{
  "num_attention_heads": 3,
  "num_key_value_heads": 3,
  "rope_theta": 10000.0,
  "tie_word_embeddings": false,
  "lr_head": 0.00774
}
Each number is 128 + 24 x the weight over its row's rms, rounded and kept within 0 to 255. Layers, rows and columns count from 0. Numbers have three digits each. The size before them is the row's rms in percent of the matrix's.

# layer 12 attention output, 192x96, rms 0.303, rows 145-191, columns 0-47
112:141152141092121116115128174163107142056157126139086118157180150129147099128130140136121135167176146144122136110125123152133169179129154118171136
104:171107122165138174147103078075113140107131114091127139120135135098135150140127152113104110138152139115182103119130145136161129122090133145098104
112:086132115149086114104158123151130154125120117100094115113140141125081101163130109142139097104109128138102148148132179127145126153087153128145137
103:168112138132134108117099144167083146115177141098147108148114129163139159133156099118125139108101146092130106094124175099088168123116095095128129
103:125140163125095118132154130136132126105089109163087154130108129204117125180135153102157142148134130141094125103158092119138128108122111107121102
099:113106155173105121178108162138147152140095112109118071141139156100093149147118156134111122167103122135127104137145163169090121102089111079144144
097:139132133166151103166086163115126114135062133144122124083097089128166168131145118132169110143100105158125115106161143162130119111118069126160153
107:138119190120089121109133149176146138123128159089087148143123115088113161142142108149105143129118122073161099127132172129170076094152078144107152
108:137167091126127130085142123162133105135152144131126139069108125150137109127129129129096142155139160096161099133095083116112124166130132174125111
094:148110128111164138140140160094080157112152151112184094151089138103121147147161141126109166140146123086138124167134125141123099135179162111098082
098:112110122144120152191138064140113154128121126128111099142118130179134154093097152132159129096139143156072109152094130107121125124131144166164117
095:150111136140083158089115110104134161106131140137103173111107113138137127118141128123101159105128150079134095123181160090168147111109061169131123
099:163099139128116132167144175132142115086080121150134168163136154120106136139142117165108087153131131100115085159153126098168136109135129175072184
105:170115165150137141142092115154148155151099151108093131120145153119121175136124141100139106148157096087104121171127116168159157080099158121147067
092:109139127149144121148118101160062152116122159093125139102136174144109142159144081115117100161120163114115155128134104084127090127047099155128130
105:124113105111176134125118119128079125110109108138173166098118116147135122124112137076156136121114165133083129129176122135174099169153139151139064
110:154137099126122141086123133144104117177129163156111169128162173088136095126110121135148128131106126140123125155132141076138084150152148099138145
091:090109098135147096145113125114171139132110140128111103161119101129169130120121153157151130131145134173130095159187125145119130136069099166148136
109:149137129110106133117152176103135155142114129134143111110079111122146134098163139149121137119135127114108125127108090109099076152157177125118104
101:097148130128080131146128126134114140102130101099105116140138098141136152077062136110146149119165148098107164104129121108106121157116174125133134
099:169135136083130143192134097092137131130161096121184155080101112145095138139131170144118112169116079108131116181120108140140104144148133139143140
095:105152107142099102136139139113156103133178146120118165139128094079164122114122081140140130150083139156115101137122151099129139133104161086132159
094:177144109138118102127134088124107107102138155134178169160158154088155151107142094137084168145141158107083123136117152092102113123141154108119141
108:152132119123174121132152139165150104163151156143097154139145180148176087136158131070110116102133124153146143127127095151182141077121114118120156
110:150107141165113111138087082140129104120147125086098109116174148139124097206138122148118143135134120122107068129114152088107108140146131114091129
100:143104084078094144188128175130075129128074131116131117151106144153118094168115100118125149127166140129141109134148141139141161108111109124126106
098:160149087118114096157154131142120079080096110082127092123136125123105141144113158116120118143119101151161119174117157127138143136137110094113161
094:131130099135183137134141133130131142115123122166129138082160130104142123140083081130139085159145169129070062124163109149134135136128098146129127
100:139108123095086091145125121105183138101124100118160157132126121152121127136147145133120110129124177115170101114152060126106104157114111133112139
094:115154132117152089123128076155159118116150145125137136145127130140166157133114118146135155143104158120128132117123090133048126089103145135098195
106:077137128118092093140147116111125156175132123128177176146066128117091131143105120146132094149118139143143142121117124134145118179101113116098135
105:098098120121156102133156145093144143106151118113120082106098148193163135133148107158141166147124109162122147143136119203127056151149140130114123
108:144120163143206128120091159101126124147121130133137120127125110142125169169098167198105129117141085142114164169116139150101136113125100078140093
103:140163109094105125167130092136134104168112147173118122107149091143136141134144130157143152056136130115150160169123111148146156081157082144132122
102:096096158114100190132152104138130128118119112124136128113160065154140102122122106166129125142087139117200157118146142092146132126094164143132109
104:167124147120088106168143118176130108129142160142177130102141161128129150102168101123113106128131123111185058136130082162127138082087107112112115
085:152155115148109142152123112135089102119125173141153114112115062155124113119155187116140121138115143108105175114091106102103173127136114136122081
090:150124060085157090104139150100140115137115108116136124156138139133126091138124080111165173164137094097145072157124153119120093116145153148106107
097:140140149114139131092102150136167114161146103130090158158122127137113115127127106070114093121092121149158153132138147088151115149117128090176115
106:150111113098140147137125083110143137128156159151125141134089084157135135082145092133158132143095130137078129142131160101111193140092097158127092
098:132137140131125158193133127098158151121127150138083123153137171162127097113121135133146136139116130232145158103113129138138093134143119115088146
090:151116164104083074095103130124124125132099139119073122131121176137110159106119138092092102122133138104143137128118092182140140134157110168172146
094:132149123168132158185103151152128161108145121121149156131105188119119145114154126157126165114120146197132117084113117124124089132103106120142083
096:149121090151079128168054150081118136152149145127123118139131102121105160150130154123149134119135146116131138146094139105115173146176168098168143
108:111116139155106133125163121099125121108151157095181145133119155141099140114130121159117099158167171161140137162142159102136144130177139142175133
106:089143123123099126135100074138089127108138081115122119149133117137140119115152093138123051141117157133113082187079089112129132146140129093081140
092:166150114144124151104143160153120125145156129145171114117104185161105156099117144157110090110108157113118103134115124156130097149191110144116133